From a checkpoint of a small transformer trained on Wikipedia.
Training: a variant of Muon for these matrices, 739M tokens.
Each number is 128 + 24 x the weight over its row's rms, rounded and kept within 0 to 255. Layers, rows and columns count from 0. Numbers have three digits each. The size before them is the row's rms in percent of the matrix's.

# gate: layer 4 MLP gate, 1472x448, rms 0.104, rows 46-85, columns 224-335
# up: layer 4 MLP up, 1472x448, rms 0.108, rows 46-85, columns 224-335
# down: layer 4 MLP down (transposed), 1472x448, rms 0.0305, rows 46-85, columns 224-335
gate46 101:122119131143178128106170091138130143138140113169128120137144175146089127109111132075150149140130099161102152122056148113171103144111136096121098139108129154158128160113159093195116128098130129088146138122168155141155153141107172122128138140106146160106103179164154105159162148134139121124120113135125099136126105138099118122103139112143
up46 093:150116136129144097117156171106095194133142109143180119146137182147139120132150094131113112171137159138129123094134156084138147127096143154129165144125112134176164140091153139169163094136158154135121148113140136134123128124060135108150139123112163155134117153152136107126125153136125070114133121117096111122152107135113130120140138155160
down46 099:101148136120106120147104077140153082121109159081122154110129085132111134141135156169106135110138137146159127153173144163111125105117116146166152137179146097138126131174106147090142149141120137159127142109101106147104107155133092104138124158108099096151109089090146148114152126137138155127156158139137127128101140096188154114125116114148
gate47 102:126142120136091086125105135081111081124173161162117119149163137121096141121128091147083142143153120101137153136106108093058084158079102177131106127102150090096114184089110114132153147143160117178177168107081129121119124158121146103103147114132136107140138130128142151127084150103138110161105176141081145131120115110153126147103124144132
up47 092:133136195119133103139122170122088108100165133129127110153183133120130118125159139133137135107172117122126106166099154149120081148088140112118125099159130100134118153092119107088118155120131146142142133111123109114127135135159158166119084136067120099166157123167110169108097141127134161096119134120125164140156127124124119163114083147146
down47 101:131145140089118116139121112122130180139116141134122165084082128127118135125099136095123161072122110153156096131152140123148160111147099124133128145171104151119092130156172125155140139120103147119124152120137145145107123129131112115093144125161134131103115160117143066115149130142180104118134121109129087115117127156098113051124113114137
gate48 097:078131132102119112080113173141122146098162118117100118159139161106100154144176102126124158169150129099110120126107131156109092108150105106114123132127176124111129123181127134144085120104133115123132107133157163157113133128130152129138127136113114123085147155172118141158155098096134165116124085157142147128081140086141126135130152127121
up48 101:123128117130168139118131114115149116083146122144107162114100136106145136126145137133108112174123142150134138079158112132139142108137093141115163133141117093138122113104092110138122100140124127144165116111142128169135083152109082115121141109148119118112120114154136127089139150073115132148118110143122113112101132116145150099163109088079
down48 098:128141121154060126129115137141084100139157153147113121132161153094130106121121135140120131168194103113079131170113117157150124145116169116171106121125174156080141118116125113143162190120142101105112134130125132096107140109162157139130087150131151116134139152100108095188158122150159142115152108126146145123170145099146120162135105137163
gate49 104:110116084144133158083083156111102086132101120113151094107111111110134111159106141146164122155154110117168110108125130107161144107135118138183137137151181143122134156084122140108105094105135113136142100140130088120141104155112144116147134122106115162125171114140142151146131122138096127136131087149131143108118142158163158139111148137105
up49 105:107150141151134136093116110158167138144129138110136101138118092166101102123145133087094100088113135122153160114084145174141125078100119133103136107095167079142104126117144105168090153110147130136160154111157148093094095131143146099103103119123124137121146076068147123152168131152131141106140134110137106167144131166127123171163107160094
down49 106:144103096133152118123130126112111178129129113154121109170150132099151133126107131154180172126142182138087080123119114102136147150124136151130123129139085143154141147122140131146117100132092131099117090151093107133134126150103109159136141093126197102127162128154115137120117121107107122152090154133099121095085120143100123128170154094140
gate50 098:156098148140135092124169136190153101122144178152086105118073137131150112104109125124080148144138141137112083091111153134116119097057132106105162135139084131137099105113126105117118161134153123115122142103138124110134113151114126167137116109140188132139126135149092109175118110139127107133186183114106150183123144140106079127144127149122
up50 096:111180100139159142154065123099134119188093125123162160156105133127140161150143161130146109096111151158087159153110149140139121158139085141133135156124154132093086168116139110160141122113124129133134071146108134129106135161118118122132090128127114135118137113122161127091140122094108147128085101128107117110138107128136128163111108129156
down50 100:114097124088118106150169121187141087069116137104097120130153115137119125106115121123095159137137132137133075073141135144095103104095152091144141124115067156173156086099096122137123158123109124122123154089114114108134116127127130130113154132118167137144140132118117122167096107150127132141167188102133126135165143111144123074156145144104
gate51 095:124123148108153141144142125139109150113097112144153125129153104094138107144114128157094111136162136143115168124149139176100120140135138142126178109123141109102123164106105101137117098158105116153121106113134126126137142114124123106155130122140092157093130167160132134154113123130144141127130106066123094094136113071117129125083131122152
up51 100:108119128166154148114127126122114128132150148116146117136175118156140134137126142110114141099183174099150103158090174139156167092121120118179116123097146122160102123132119150103164139151118106137103156146132099126117140090135108141140109103158084113133151138089136129094113144164107116135138192137118147140102153165135139138138122064110
down51 097:167141104087107103123120138128109173110124098139127165099076166113070121125098136140130088160055073155088137110130107103122104196100140145093137119152107151093134129130134116129082130108136158105155078088112147120147101167150135123138123156105160133103131113171118123181133131102149144104123108136139077088121116131155110130108142167145
gate52 096:149079112121090148138103128133176177154136161196110107140191143171109146125128144130138165168121132129164162117163109146094107160147126095118125129180140115054133128114109119156147176131137110095148153124151123078129161158146088134113118174107161098109111092133168112132112113116118091120101080155148124151128104115111132125104166115151
up52 104:101089067128119152160077126164159213168143160134136124112175146137127125099099133132163131119112109113162170135136093113122128137156148121132136096169122139078158088164153130163122147134112150116127127127130104115137146135134097150086121155097174109139146121142187078117139119127126129116108089167149091118132140123144140184101109099120
down52 104:111136111171154109148130152145140118134129127067136153092094081083198149130175110133109096099145108098092119152101121122170164118104176157145113120128104135160114140127113114087113093113158130121144081125136122157134162099098164125127090108121109111153126162096139130132072148122155147129156103117133137068135146182089150109163071123131
gate53 104:117096170129142151100154114120112083145106146132116126140136102132128152177140102067127118165108115120131113124118098099082120080147166121156115083126096138145125120135117134089138089167165150100179144154157150123147148119126139112160116108103117142160094146150086132122166105098133127107104103136152140083164090116120138089126124135139
up53 107:089110171128150109129132115137119116139148089127129101181100090114139169121156098132106137106116129128135155144173147157135115118117145123149124077150093158132140143157149114106140164156135134088147131163130147138159122108080128117161099126142107147130125132162068158129149115154098101090179130137139144094139111143151109132100112115101
down53 108:158112105099080140133184138113062132146128103130132143138156156137157102144104146127117147067152140120123072149161154195143103138128089142129143141090169128117109147135136093157164142133152128147140129070112119136129138115143115164123165096167142127131151128129122143164107162118115092089146112134122120174136117098147151112173114112131
gate54 101:138118080118175135090162127119110121128136136132138138104137112135134126140154184115121121144158145083140134144153141119113137122118117095106095124121113128160105157145107137118145098154106125147113176147134097106110146139156148165146115138100159123138145141131120087131143133128109146093107113189103126109114134136123146100142159089147
up54 103:127137131150141165134120131133132125115112128142092108120093141106157114130116127097077122143112125133139124095147146131124117121113142154143158142142155120114107156138158136135082113090133118099119110151156127083105150138117172095143138138128144129093085147116139110116128142104137030141103182118092131132107101137105088106139114076164
down54 100:136137113106108108117161143118132141118145153143122150147115139118142151119097132119147112157130126116116119181118127121104122127114120165113141125139118112137117121124185130063142144155135102128086125124124101194091076121122092159088073094141137143106164089108132100128143116149146182143131087156160164126159168103176165106143113155143
gate55 097:119120093104122111146159136158114140124113138075116137135119132175161182098113106112123104147135153170159129148131156157111117143102090154142175157154108144104115098123132101087125112087108105137129172133109146129151109138118146154142165121100110148117129112107121098142190114115076117140098119133131081125038092151129162137076140151118
up55 098:123090129116103114134119165108157104145094114108168095075144121145100119102131152116115149165097106128145120138155123154156125119140128165104195101125149168087153166100113116142130123142135075089134126180116131167148146098092094119079137140129140154139139114108160147101115114103105093094099116116166110110140106150112130091114135147121
down55 098:142184118137154122110144139127120128068151126158154122167158142114120127144139100121140075134145105116098120074131119114159115173183158123112090144094144129150090122135169138112138106145151162148130106077135096110126152172122173165146110082156128127096093115129122118146111096142155131127120159131111115154164147074133113139120122107122
gate56 090:127094118143131133129129165110086138131145107172142155113144153098124125141100153081115135104144132065133103132175117139136109121131110165129121085131122139142128142125079128115136139167144088138099114169126095137119130175116136155134134131110116125168153128114132182129131120131134111101107077133137107111103138159116138103115118139078
up56 096:109122144072156143115111139098114149127149148135150144099146087125087088133125104094143113116148124133109166097140176121117136140133103161143140094115110169183093113134139123095106109130140088094163128161125193114113109110156116087154085140140116128140167144102087162128150117085154138138096136157152144102104077165122140103161159122145
down56 095:127130136166123122142134109134181105147131120127092104140119153136178149145155149168122120119146114136132101150136063150176129144166159127124122154144116081109153147116150136139152141077115180153125124079127083139100143137111141135101177142121187120089107114152136076130120144146090127152153122124100158150158140117160121132083097144132
gate57 099:118176128090137104132141148117091149105082140152134135128117135156143134169146103153135184131170180087158092141109163099173112084097128114134128101104100101140134139129142098155124122163097085086146125145151159172163141127142120075135100120096122150154123148117169128093122150125103117145122149114126098116116136170094116124111153118104
up57 100:138150095203135154101132136124135090110160113122102082156146144144117137151140120114120121169158075116101128131183126129127155114141177114117164115131147127110135128098129140089138149134114105089121125109120108126098153123125088149119152141171187109128104086121143167127130097121129125130088163105144136097109117121145119116112117141155
down57 099:119100135127117095127088109145138125117107144153174120080140097123142154143091120110124152109149150087175120104120112113178108088112114173162136141106097138156117139159124152124113155103153143144108153156136138148144116131118127093149111138103119147131098163128123126099136158107130137103136116156104115097146151156127136118119175133105
gate58 098:117140150128153157125115151145154104181141139098136096110118113116126127098143150134119139145095126103099155145129074117134170117127127118153153095144144110122137137160100147138127146123098120127107113179150171103128135097116103100112130129167113148126122114144142134111137111131125167083091138143140112066103072142102159082146090169129
up58 101:136109091131141108130111168087084132153150118123092095112139143148069137115120112157098117144134120138121119104139147162188139132132108121118112143096129142163096121102138102122131140138129116083130149098116119140102143138117138155159102143068105119108123157148141089108085147131065123080113122082129141116139111129106136134159115091142
down58 098:127130138136121165115123140152157101145099154152184130151127124125152120131122145102185116094116136139161142157144114128112124124112145123121129096175138114117147106128106174134126113123136138185077115140141148083140114102138119091145160101186163143146119098131142166135143132134140113112113133177131132129104109140128153105133141146100
gate59 087:146131123180123124147109186148080107140102124162117118072113118078151112109103115107093111136100104101123119120149090122150143076141112137149142113163102138132109112120127105150122141119107127142103158106151137140136126139070113106132076115192148154129147142114132131111079095101133111119175132105140143131103124142131094126067144144124
up59 101:119133193088162144113159134131138121130179177194167168192123142127088123106105157137124146121127135104100110125117182115088136155098113137120109150149120188106136076170117162128121120094133131146100146132145165156121105110129125122126183149085131154156119118156129162136115115120111098112082135078117123141112156119152163125106141130163
down59 094:151132105154111086125103149117108152149058107091120094090144122138142137122147098094121088137114114121163118125133082104184116111136123130109152131101139074137133129114117125134144150155108113149113132096150100078153145157120160152124058143174135119106153130105145116131107121108149140153196122154116131135133081155140081138141079116108
gate60 093:140124121172116169154165164115130123092131098106115105148139158129156080142123112150181147119149107085115130109141148136165111139088121162109110114128130137081082144117101111113069155165147147116129140134123150122117127108113127110105130157151136138128117127146093100142080099177166115132150114164122093160141068133107155166109121089097
up60 094:130117150165153150153117125101171121084118140120140123114103127137094124147157117130141126192132079091119084151110131155157129144081114137133127104150167133139146124124176122110095125126155077095126166141116151163171130131145130144138152161151113155113155150135107055135107145162092137128136130127129105122149132155125131124126129159094
down60 095:124139115094113118129114074138117116143175135150097125143123146132099142127119139124089135113117177137145177105152082129099110115137113081158125139099117103133149150138102152112174110124112190148142099113144084121082176146140113131129100119097167093158152100122150170102185129087115130077071186138153153114118130117135128146136116138160
gate61 093:133129138130109190090088127127114096133137133153158110169098126117160144173097122159120081082135114111093134137149164149133155151096145151116158150142124143111105108171134109131145156148116132134151149133135115161150134120108106138128130131132112104114148132122153125131147115145109119134127100099104137084130113129156136123164145172141
up61 100:181136171122117121169091163119151149129114141117102145144123156084139148140147135157125138112131162120165181122120112126090163114148166149127153131118103148181120098113095138169126100109153145099134140159133153145132078120143124120148139097143157155155157119133079063120171130138161125109133142142106139119147145082143114088158123146136
down61 094:093133115100116165129138127142111102120066147130160089070121114180132127090110092096120133152115100134103076127139149122188089135104113127112118112108132101082133145120185153056120168098101100155110129098155109106120157135113129109120148128151131115092102136119112171094123103143124131147098135128172115129084132140085150166113153098120
gate62 105:149115100127147133130130116090129080138151159120168105119139138101142098092126130114149118091104140168121167101103121138153114173123124136112103115134088118085127114134142123111137167153131181138100185118139109148147121160165107093107132082127131138141160177080103136079096126142158098114132125099112136130087138100097150107080126135121
up62 102:106120106084141120112124107157135117118166116096064138097142092090098121159090095108160132086103112101152134101165143114070129160121139124154106114124126093138110060100166150097191119141135126124119126112155100132107095135110095146147117111147121140132133128159124133113168157103113109129160124119130159163063118125084081160154089098107
down62 101:141153133178110152161107156094131189113127149142169092133146117152144144097143138112101059168124147131118147145133119118154124133097146101149121134088140126126153130161122139138065137118140118182119123118118120117136178090121108167130099133097136092139054147145105139137174101165148140114122104158164103128162166108143119117144107119150
gate63 094:089102111141093084117158108108121138095154151124118163173098117128126133141125091122127146151153137088161123102129125139122111135129158127122145098145169125131113109106113186137097119142142097126116112135160163137119103122090173121118200168101122088143160125091117140128108140114148144167111100133118082142097118137168095102062104117129
up63 099:106074116147097095153150083152114132114148152137112160141100081115147133156113093117113096127143119078139116108169102171099109148166146093120118106110094100078138094119128137143133138134162115091073111123129143111108129114111165102108158135119130082138124139141140148099099132156135119161098107149105127099111123145144117134144108144101
down63 095:154173106099148126113098164116172119169130081154155094121168195188108127075173171135110117121104122188144143137098145081118159097101110142138126169147165145165128160125116105124123099122100157120175115136132098154128110143135089176169109095122122157135115137152114118168111117107114153073157163099134106098137107138079157113131127097139
gate64 105:136139133104120100168172109120109120115142140155109138119155163124158144155147107108104144104135071132090132118159122092149122150096131118167142103136129131150134120143115152146137171144103048128174121168071114153132128085175134134151123096130113159145129135157140118108079113137134134100157108139163121147130136143147129117107123106161
up64 110:187160126132132076122092104115149137141123145080127117158139112107112144172181133081110140152115114130139080147122099126138092100167147106109088134121092148145178143096103126116125094121107133102145124117114146162173141085155156134129116129133130168147161154110127168116119123152161177136097117140133117094144159129106109125128141145138
down64 108:113080106152129122091094133128117169123134132143160114171101155117159154114139130130137137112102143114174117125097135096132102047151158109119132130133073161125135084114150127092145179119123136134109135122122101141155088117114111127107106124138176132111143133134143134114130119154065136175139109167076115119139167159126155126113139139149
gate65 106:146112132123178127119144157130134126124138123147111162137167125099109143148125145115159133086180131131166134134146099111135130129115142142136160154101123104109126126093164148114101124135110125127155116133134115130090151116130100116123131122164111147110127119110123119080111133147136120175129113173098136125089107097148152110114158090128
up65 111:128114097138119123133131114125074167092162134124118121118139112149164149110126122126141132095153120121122095152129180136107083097147113121128127137156156151130119150165145153125134171131140135200133137113114111144175106148095127130108109173108112106160087109118146147153080127069125136140137131119142169118101098150108088090135121189170
down65 107:110140118140153132132125136118155115105107128147128135157168089113126183131147155140103098130138118161130146141141102148118158113131153170128140151103126109116118103110145125125117094118073202123133097130132111137101141104103129123200128106156092147101150112095141162140127148183110179136155178160111106131070132148114156138142104087161
gate66 089:106109107171097094115152146122090168168180100129126136103128105143125095092079095101089124137161114156127065065185163186132154160136106116135093142126146137147094147109189127151132135161136095130136130119181114134120095152133111102131139159103115158118139142116147119106161157135120093102119054114128129140094103134104137138131128144119
up66 098:133106139113130178108121121132143117150125182097153103105104190129168130121159132152121147118130134101117157127084094100063141143148149131130145141092149117202164116123148143150096109089164156092121123151105122134134114172128093151158147073129170155158136144135137149112142101127186093094134181167140102094132136106119136143114108126147
down66 090:112125109156116091137146136147114121130115079135097153116141086101109135132080106148144132147114105164136116114141178152184141120077071149113100143163154129091069149115134099119171144147108082161131133084180148094148112099135148080109166167149109130089110133139107130109120157101130151131112088106094139186100134133134125118126118131116
gate67 094:146158094173113118145088102171091098139117168154149163125153159150139128164135131155164121123147122143156143108118096141146133112114151153138086075164132141125096115146117121095144143135126140121166098145131170170132159116146111146144126176124162152159075133121126103098146135121095103111137129105091151103147146105131125092123115143127
up67 093:165131153108107129096109122142109153116089077095132123158160094114143149120139115111126111146089123126146129141147112115087124122139175131138100113114144105041148125138130117106128100117124118144127146105162159117133124175140136117103173145163095172115113129140131146122140112151140121160121144148145142131092167131084116163082106123186
down67 089:107148090144130138137126136154119139140139165155134144116123156130115117124131115133119133109155149125120138139081118131133125140135133100125123127169117165180101126113137116137124135157112147100125138178091169156124147104133112181175087129132153109145121144108141094150129142099151125093138108086092121095144126111169144082166149151108
gate68 101:125135129106110138093116080115133139124106123131127123104130121128125092148122114157117143141116111096113166086100119128154107092160119116162123109137103189143150114120113134117122095158095127171144132169133141120157092148124145142143134108073137121165088166101126128122140116129093089102169158111119109145125148113110169103148121165105
up68 104:141129113127144079112102102134113141104128132124129120127095126092150088125128117135167167110122099092114104129156150161164145141131099118202076099100121179113120124123159132124110138127099117131147153123124136095152186134126110124116137124114183143118118097139172121179136139110142118125142121145069103132146112157093103133150139113149
down68 104:117127151148114169123121117098109132106119116146137152137159139133092132119147165091123147136108109118133166107134117077125105084118165147096152111107134077135134109150144134189138121110129129157133126149126138141118049094136163164152131106135084129081139112135129097091120131147106143123127097134176110125121153143171134138146140121135
gate69 088:150102120136113089152144190102177123144084132150090107103160126159127128123137114112105138180113060136149115161175106152147147119090091117150095130148135110108098136126126095126089181156118142135128150077077114157086123152091121125148144137138133122109105134143109078091182112142130146162141112125114107107117140135163142137099161108122
up69 095:140097136133191125141106146075148074161120132140079113106116144194144131122116109180115130151141139153147170115085093065164137115144089131105157099101112107134108126122143108090124120117145142140101139127141173139149125116113122129128194102106132114109150101094126144100105123125117134092142080105155079162156120112152121124124147139161
down69 092:111125124133098115152129135152143156146120081127154131122131103088158128132156129103174136144103132113143094143147128168109103138124105128116102155140178143119106142137122127142109166138121086132160112108080135168124097140172147101155161133153136157154116158178161126111127152114159119132119139156100153125104136130155143119142090129114
gate70 109:114183091108147188158092109105136140119133116117122170131084141135135128116117140108138102131101154131117112143154108130166155130102148123092171160121108122150119119129153112137140136131123159136149109134104133129125092141124112137115116110153125105128133105162168149155142098133176132136108113123064170110098140118155128107104117144116
up70 111:097152117145121122121149134124134085127142144110123151145156090153155112134175131129136084122125138137134146129122105131138136111134114130146124119114132149176159146100110136111134112138144166133128108122105099115152174100178155124122117111142132113148167107152151123137150107132166079117145145114146127139138123145099108153118149123120
down70 111:133110126099127098135100134151108166109153091108135169161119167127117092124086119143158134163129107139125121139131133140130101128119143146118124122106131108134133131117135138147127146134105155114147170153134133140123127147143147143120157149092129152178116128154115106121181167142114141146119119107120096112147129170127106153135169106126
gate71 110:116088110189184165168122118116116102147110134125121099146125124101107143146117175115083140138115133101098066124092094123167153119142112078120144121131135138127109113128114130081141118143089100122136139110133105105156093065163148110129181116137156104132085136128123120173119132156151123122097169123106164128114149107148113146149113115195
up71 126:095083087167183140142132093136109128123097123152105090128111126106133125135125136153097113116150140109130078092102125127150173134126117084148146155137115107151075116136111163104134131135133131138130129120132141110140102092134143128115160114142161120141106124105156127172103126115169115134110098123125150130101114091124120132161099125221
down71 108:097106110129092086114128133132120079125127096173113108160145135125140103109131124098125095133102117108159118106125144130116172149142134129126114161146111136159155153112108150122148119150156165106119105084165091122113132149154153114123135071123111136096120134130117114127132108110162121162137102128161144125088141117171097139167118074143
gate72 103:126111103171147123135100136164155149130108140175135132130132182110136156142121157150109146138095148121103158160124125132122150121093144158162122129120140131153125164151120160116193095106134129109102105128137131147143115103125128103137168108105126180107104150154155114133115111132115128070103088119130141132148164106121143133081105104120
up72 105:153100089128114109157071141140180107156153125103133108222138143134111145097112147139156141121115145139138145087112165124113141086112131091138128092192118170113142111113111107128140101125148150163110159107097126112125157168094160143182149092118111119163123171129121138131115141109097152154133095157125084080120092115141138135140152149146
down72 101:103131133103139101131144142092093135145120112172090120092134112145140125094145114117141141107118136153073160149168118141127141147138121137133115132104121079127117137133149190114132159111144092098098099144111118144109100120183127137150173155100108143115130116140147124119138128108156144110124126073097143157158174147086136100091079071151
gate73 100:076131120113097131123101119161126186097117109136171132135150104146132119131086071145155153144120174149137158133130133119090116147123146086114135143147116087191110158143137171142125143105072131174126140131107086169142125166121129099098119175114123144101148103122156141099175194120119111139148158143139150133134113110097076102132088117153
up73 101:139090147165127173117124155079114114181135118109119097147137126109109136141136125113153131129092088111110150121138123103096145175160118143133134112150133104110177111104097109129123182111102114089107108109131113160166155101124140103134156128154118112177124093094129142089100152139130132129100084160174104114128145107104114118131141102125
down73 100:116159113135144120092116099156137125110119094125097126132113139121152153110166113099080088087146093144156107107093117131137094103116166111126148142140121118153156126130114124103147089143161105157127083097163151112145108127132078160093138131119160149065135163162100096184167107121128134123143120081065154132116125106151150146111144140103
gate74 094:126136128136138131154142114142119131139131125129144143168126160113135131099140143137092097096116140117138072134079158163120127133123072122138120119128102141108115141151096145133101134135154196143105096097157129124079156131147149079123156099113113149126126096151102094123119146142165124134124135130114144172116131138161144145118113146088
up74 097:154143135130103100138101121142111147087098117126134115073134138134104075160164177119095114105132120143123100138107089139156112143086128192073154116145138105140131102151120112113111130115126137145134151118130132103087118116159132119157104144152098159126118105141123147110106152148137106115117132129145114120083123137121133144139130077081
down74 095:102095133133119205133121139127115097171122120116088129143118166110163169120160096086140145159129154128120164094152114076074128082143099120176101125090104130080103130104140143122143130161134095131142114137139152145165120133121129133075182110115143083123127116132140111143155119115099127114135107142083145115170136136167117146143125140160
gate75 090:091153114118094145117150143094119101160126091165155088110100104142133080135113133166114137114174154122161113110127162074116176125149114148115124122125114173151157176089148120095148147122121104156122134140126127128152115196134088145162176145147131154097152185129127099103140120122124094125123123146106092167102112124085144117156137140106
up75 099:105098096106122119160173109130121165167105123145132145123109115118088132085150087154151083140164124152112162132118143143150106143147139134163119147145120140116148158114121195090100117148115128162131126123171098109158117103122161149110129081135159127120147158106184148132151131171090142151151152140122159131147126166107151151085125140102
down75 096:155160161114156152136123169102128116097111137107167115133147128147152107176090139103137112091106144090154124106150112118125133105138161094101137093157120138163129145130136085154139123121179155104114155130097127131098125148107133091161123125119113143168114114111103121156096119112140114133119112107132103122122122110091117090164128121149
gate76 100:141088161159163141139106112157108078150110117101131131120124140146189130122143111121145163158173129140182169107118123175108130131143125143123117121118124105084183117129110131114127136083143121083089125091147136139131133133130068150135118146092064142078098137109127140134138121169159124127136154139213112111088119099159132084103124143133
up76 101:165154127107134134119165136141150126108117103139082152132139102154155119127137131122099126103099125155170192119130090110106136123136155077127125117079129106148134128101076095128145143105139141087138113141133156117093101117155112109086137117155147109122141137140120102141146107120111099141124121170142148146122115144086130086104161128128
down76 097:118111098118125137112143070117113146112170123075099098126156156060111107135094133125150162115120134127077126108116164122163183136167145142145115116160116133133091128103118174118070121103150114180123151106156098111154165145119166092116127123103160137124138119114153113142118117140091143145128118103092088095142139128160108152145095134088
gate77 103:173163135133114130139095056118145180156139108128119106083099129125129168156170103125091125171114123121105181155080124151156124162164178150080153105141131108125159117106143121139103133105110130124136119145134162174113127129097129108085122110124160113130114127152075111165139105146151124172150126135112156132120146071078119085150169111123
up77 109:160120108134121102124158159138110081095129174119143121135168152099099108102088151132111126087160154124129085107160121095125113140095084136167127140123160125109158167168119121115150137140152116127133135092154099134121120124117124142139163118122115147126108155121171171145135152113138099132104127135088085113123161151122167158136140135149
down77 100:158145124167155111137078125113098167111149071140130112133116086156149151142167142139092161163123122109115150140115165108143102142179147111112159146098162142117141091083122126135127146131098126114152153133120153134149128133102138113099080125117145120115124079189125175141126091153092108143133146138104112118144111108096131140116115117147
gate78 104:159159126115100131152125136121119109119142144136141169110132130134088120149135155113128078124104137103097163071130094090111119151147102136103132153152130116092099166089168137123107088112107149152107121113197149115113155118163124158086129126145136174099121135101118142115141132160123160183136149154098147161139146114138132139123148074142
up78 103:108138130098103112106128145138115162157149131098103117122164108142075109194180172093107097132148128129143134172146135120132128120092146106127128101120128148121125094141115141135145134090096092183116154085079095162109128129070107103127164148097152109136163118076125060159163091188175104124135115123111141149130128160091136162082141166141
down78 104:119123116162152137142141128139165109097073128154127124142138157128160150090105125107120124144160105110105132115099129125104126121106131111132139113178155120138143150171129129133097108179125141113137125104142158120137112165152138160137085126159092105130115190124145142084101124083047136121118117160111142113111127141159133161130138150114
gate79 099:142147101147071099096083110129116129114119141115128147104139123136144072079077120123151098111131116102161163079161136150132146092122158139104075123149125139188121079098136112136128119139129110133114113120136140133109148128143137117164085175142113147114167149134111114118092146145087110147185137127115147110136105105162153113112074136124
up79 103:114088168116137104116184115115091121145126129133129116145134121122142139137155136122093128165160123127093151118092139079145194114160129137120131167101148143114145100148084137123108122126120165133102115118120111123148161157145093149130144097089152101150124152170147084169136117084139101122157119118110129109118182105120127095164134146131
down79 097:148205111156141148088106134118175201117141159107088132111146166081127149102085153144148102100083173115169116147122118140133087106156114125126111086086089148140142161072102148116130146137134101153145126119158128092150115104118089124112120143153119155119127092067079138093118115158102130195121162136124116125136076116128141124131099147146
gate80 105:134136144137139091147137103109118188114109145133110112120109115123144106164102147127177112165133095158148139166105118147146108105166140101120126117184134098158097142115092161173092142107108084115168115124172101120091154127122129156108123153103130161120113139134136084102168127116105103110136161129087114143135156131120091130089121125137
up80 107:104148124109152143149110082146132109092121118097115112147171127137160144143153125109134114126117131168154126123148144163166108105118136148155136148128142110148122129110094133108090183125131120148118121097093100146138108053129125110068129155117115133138108116144151135085126151107130108164122158136137101179135149128141113142142114144090
down80 103:125112085114157187110164137136170105092158110125143146162126131086092077105141126096140115137123138137113110131090111120116165157102165141097155177112118120139114133152151103115146121154156182126160125125138134158115099139104132136127149117152135115153112151105094126124172109118155109086100115127111141117129125109118154128108123140163
gate81 103:129132119139163141107119116148151089164111118117135149116122162108097153093107136108107126151115140080144110122134114146155144113113136180160087116157148113099086077110141157126083121120108100103125103130125111157127101128120139112114134146134111171113117097132124101111114131152120092109132133095109129132154152136129123127092117126126
up81 105:128105142145107142129145157125157114145121111141128102133148136149113113137161154114152141120108106109107120110177120142143095126124129123160104116132127099116084127128161100165088137096141143114162101111136119149138089078118115130100079167110113139154136170092147168108132188102119081175156081107153142159131144115123107129124119173099
down81 101:114136119118115118159124112117125156119155137179133141140136109128134103110127111162101152139117139157144159117084116180114160118082144120114154145121093127095167135170115145145143125121138116112123133176100166146142193156109168104169126083112127104117119125159106102163135123112105143100133171172104153105145117173107169124120128117123
gate82 100:147127144117110080147144136096130146134130117105147102134182158148156081172128117103132133153108158139127163112127137115143138080093115105133099167105139146123106109110101129127146086107135130126165143114121120101089127104128089128130158129194156146138137117108119115175134129141147132146166146158146092120126137148110107150135129124127
up82 096:114160121119118129127142114135154128155140126140161133175103151130144077131144087114081157103136170141114161137104137099129121154100151099113128143145141179163129106118080170114144155150134142145130112125145138128123122093117151083147103132167107105143132176178097126132149090119097181151106130137115126091152125122115127102122137094133
down82 099:085110121120105146129105136137114122126115154133130120087138108133084165095125130141141081119130101114126116157159098125121123114145117129125137098130128099117130117153197106144124108139143141119130084123129105120158170139117121133124164138093130146140124095086159161130129163131125103104123147128159105152131100121162142144098103145136
gate83 093:148158144124084141163130126141096111118116136117147085105158164103092163123115097129143133107150120111149120078095146135118150138095075107174117133150122124136162125103147141141134128151190143145068101148131133127111141164144115115118101127117127121143135115145123096156138116130117113139165083123092127139141179112128141065095129117150
up83 097:129142106169115067145131105126136093124112147101139127134186175118127063082107106091134145119118113132165100164154144132094103141104178097110103151162155117140128138117172143096122095156119155114152174127132105096125136137155133123100122124153123125115115112112170128094096135096112118135125130167138143113094138143128123125118155115143
down83 097:105148132122129133100169183134132123155104135119118138129069088150142147134113151161136129140139137142085163125122108117157136139158122141125174073101121110162159129119125135143129150127127106119142152067135118144096131095146095131172177129145159159138140137153145174133159151140123157147108150105114108156103118129125119144137118150159
gate84 098:129115147166110119133141135134113138114142164138110108129139102155124136153128128117131101189123153170110127130154144165119097108131158115102134164145105155126101127131117121116166092115115121071105144123151103105146138119097112164097148153194141141154155136115118149146149107132090134145086133114128135137118155162134080121138138090160
up84 086:172123129181112098125148139102126142132128119124119159128140105132085113137139156113120101166129159146133133088127157131138113143168123148165136133135106138139128172120141117142146091097132115079095123122170106079116178115097130119087163138138120152166135077092157160182141150133100144125130151144096167154139159182093090151128119124174
down84 094:096138108095132180136114135105163111166151145148165174128105157109148093088166124144115139117125146064131089146113102135142166116153098140117112104067184102106135099131141107166132127125109103130161119127098198135150148148122115099163091063105102116112137143125112124094104154091151137127127122147144131117108114120143150092121118139077
gate85 099:108137145109077147116125132144139051142171096146117130097133115115108093123193134125136123111134168126137154137157152132090166158113111092093116100112097125123150123159148127186133092135108112106081135133140092147138129090161101119128100144135131098076110120144106084148126117140171124124156131130151137141164148113128144105140086151095
up85 099:111122127170095157123097142103182111153190105135088135103116086128153143102098134081119109141152107123108086150130128113113139130120133119123102132099173140119129155131113131128133133091068139090101142095161163094109066124153182142109148162141084122124119158150117127124148113101115122162106136122152132123136153110125103140141089142140
down85 097:127088117095135088155141107127112150132074127140182117126129170142095125152131134160137182144111165141140165117112141160141098110107127098108125144129117112127156059112107157132092124176167136146143133119113101112131178166114108135120133139131150112095149107090140118110113133192158129128170119154132153113128111153129161119118142122078